python train.py --d_model=128 --d_mlp=320 --norm_eps=1e-05 --rope_base=10000.0 --init_std_down=0.0 --warmup_steps=209 --train_tokens=216400000
Each number is 200 + 30 x the weight over its row's rms, rounded and kept within 0 to 999. Layers, rows and columns count from 0. The size before them is the row's rms in percent of the matrix's.

# layer 5 MLP down (transposed), 320x128, rms 0.155, rows 282-285, columns 0-127
104,145,189,168,252,201,188,200,256,183,227,263,135,216,253,166,192,156,199,222,185,192,165,188,185,187,182,136,164,216,170,236,177,168,209,199,282,204,218,187,205,159,170,166,213,201,206,209,193,223,167,239,189,206,218,203,194,199,211,190,217,180,228,135,153,230,163,195,194,193,168,180,198,153,168,265,165,177,224,214,246,204,161,250,172,204,242,254,234,246,196,196,207,212,178,211,196,182,211,134,214,188,246,191,171,218,227,166,193,178,210,227,203,166,179,155,238,223,202,192,219,197,236,181,212,187,207,143,236
103,205,189,193,228,172,191,188,210,143,202,126,278,176,178,208,190,163,242,227,157,236,212,205,252,203,182,209,193,220,221,205,198,274,192,189,151,233,235,130,181,201,211,223,214,190,228,152,238,228,194,190,195,210,167,224,194,173,174,185,237,172,207,230,215,199,161,206,204,231,191,209,220,226,180,165,216,206,215,256,207,169,235,222,201,208,199,227,210,90,265,209,212,190,171,179,241,231,173,219,200,160,175,177,150,198,217,220,180,171,138,214,200,238,213,195,164,168,191,222,169,188,217,221,200,170,160,184,245
102,208,169,163,191,190,240,183,222,240,160,211,247,196,128,218,183,153,203,228,152,200,187,210,209,202,199,187,170,210,223,219,259,223,132,218,190,231,230,168,269,234,197,188,181,201,166,158,205,205,254,183,212,251,182,186,199,177,222,190,208,203,205,192,196,206,142,166,154,158,136,174,172,217,173,223,176,203,210,186,227,240,174,201,197,216,212,242,165,156,211,193,245,177,114,205,149,192,166,218,200,231,193,197,186,177,154,197,195,250,216,218,229,232,262,231,172,232,164,160,162,232,177,188,193,229,213,175,211
097,226,227,238,208,246,243,162,217,191,170,244,226,215,237,191,209,234,178,197,210,188,169,190,180,179,223,165,222,178,170,186,179,105,227,183,192,192,165,243,203,229,168,183,228,172,198,172,202,132,190,211,237,243,193,197,240,158,219,147,236,191,160,172,219,174,162,217,227,208,165,242,164,156,229,197,202,247,197,203,220,217,199,194,212,243,166,180,179,154,195,150,226,176,252,204,169,190,189,189,202,245,213,189,251,221,178,205,189,190,203,233,220,222,252,145,228,220,176,197,229,219,176,204,292,145,184,195,172
# layer 5 MLP gate, 320x128, rms 0.171, rows 283-286, columns 0-127
095,224,233,212,254,233,238,158,240,192,224,203,241,218,206,201,167,175,176,203,221,199,162,190,210,180,172,182,207,200,191,172,241,241,174,250,224,225,228,136,222,221,202,231,235,226,177,130,189,201,198,225,171,211,229,253,232,146,186,206,262,185,205,195,162,197,180,219,186,273,197,175,210,204,196,258,183,171,254,253,198,219,222,154,209,227,178,204,193,229,222,156,170,186,172,171,175,204,195,205,213,181,201,177,231,208,277,237,224,179,205,254,153,191,185,190,153,190,203,224,212,165,254,216,256,162,224,239,192
104,258,195,268,196,215,201,222,224,180,239,169,195,198,190,224,183,255,217,206,249,223,165,191,223,238,167,225,180,196,152,200,233,207,231,133,190,188,187,212,191,185,198,250,214,190,229,238,190,247,162,210,165,181,236,161,200,263,171,218,182,196,245,213,221,187,276,236,244,170,212,194,235,245,197,218,190,190,213,190,185,252,209,261,208,148,200,216,227,198,227,178,187,182,197,239,239,208,234,244,208,207,186,160,180,205,205,148,213,146,183,217,206,199,181,187,232,125,224,245,236,196,209,217,223,180,225,269,207
099,156,185,217,217,189,186,216,213,214,185,221,211,238,226,167,244,233,188,152,211,185,139,196,213,217,195,157,236,188,142,205,154,256,166,219,159,215,218,215,162,194,171,154,198,168,214,203,153,154,174,229,201,227,151,182,233,201,156,200,207,175,247,176,154,179,207,194,180,220,231,240,140,198,216,242,161,241,213,173,281,195,233,223,187,191,204,182,214,227,167,223,188,183,172,198,178,161,146,203,197,166,257,172,247,249,202,182,137,192,207,149,185,203,180,226,212,225,231,199,237,157,226,205,227,166,233,187,178
088,192,179,167,210,209,170,236,251,232,186,242,205,192,202,205,194,223,155,178,206,206,243,219,199,200,129,157,208,198,193,225,227,207,221,193,170,164,129,206,162,232,155,216,170,244,213,200,144,229,243,189,146,199,181,206,169,181,165,130,185,242,245,214,152,237,186,210,259,170,211,209,202,213,198,181,235,188,258,188,155,192,108,228,192,183,217,219,211,212,160,237,180,229,195,162,185,188,200,199,202,203,206,200,238,224,197,139,199,167,232,155,219,227,197,178,164,210,209,171,185,216,218,152,222,202,163,171,146
# layer 5 MLP up, 320x128, rms 0.158, rows 283-285, columns 0-127
107,168,182,183,252,202,213,186,184,181,225,247,194,174,174,262,203,179,207,137,193,216,225,220,225,207,134,172,219,227,203,193,226,246,223,179,212,171,173,148,228,178,195,204,235,257,148,191,192,248,197,190,197,229,214,186,265,148,192,192,212,179,248,155,154,180,223,178,207,231,212,181,231,218,163,221,210,209,195,199,184,206,232,170,172,239,171,220,187,221,191,123,226,230,182,210,191,198,184,194,189,181,216,185,193,177,321,182,225,131,202,180,209,169,201,188,189,176,169,217,214,183,262,189,243,206,243,196,204
102,208,158,175,227,204,195,186,173,150,240,172,172,258,189,222,211,211,211,217,188,169,239,211,172,227,197,210,255,187,189,147,191,196,203,229,213,225,191,210,217,165,245,244,186,190,234,249,156,202,251,245,150,165,244,153,248,192,199,155,221,240,171,207,172,188,220,210,195,211,219,231,223,227,207,225,226,175,196,224,243,173,228,205,231,282,221,206,197,235,150,157,183,192,198,209,222,189,211,192,239,188,173,179,179,197,242,234,217,195,220,244,213,223,158,193,267,224,301,212,194,221,172,174,200,203,185,236,156
102,170,218,271,172,237,188,171,220,193,209,157,157,228,190,228,177,186,166,211,209,210,213,161,121,199,207,211,160,202,222,172,215,160,255,173,203,185,212,150,257,212,180,229,233,219,199,190,216,209,198,155,158,199,192,192,166,203,193,211,187,238,200,233,207,238,193,209,216,170,153,142,201,199,213,165,230,192,201,231,163,229,164,222,266,257,237,247,220,224,197,186,218,192,211,223,191,192,235,182,213,208,168,189,200,168,194,180,294,208,234,239,196,125,215,137,221,244,177,226,189,230,228,193,168,228,166,183,208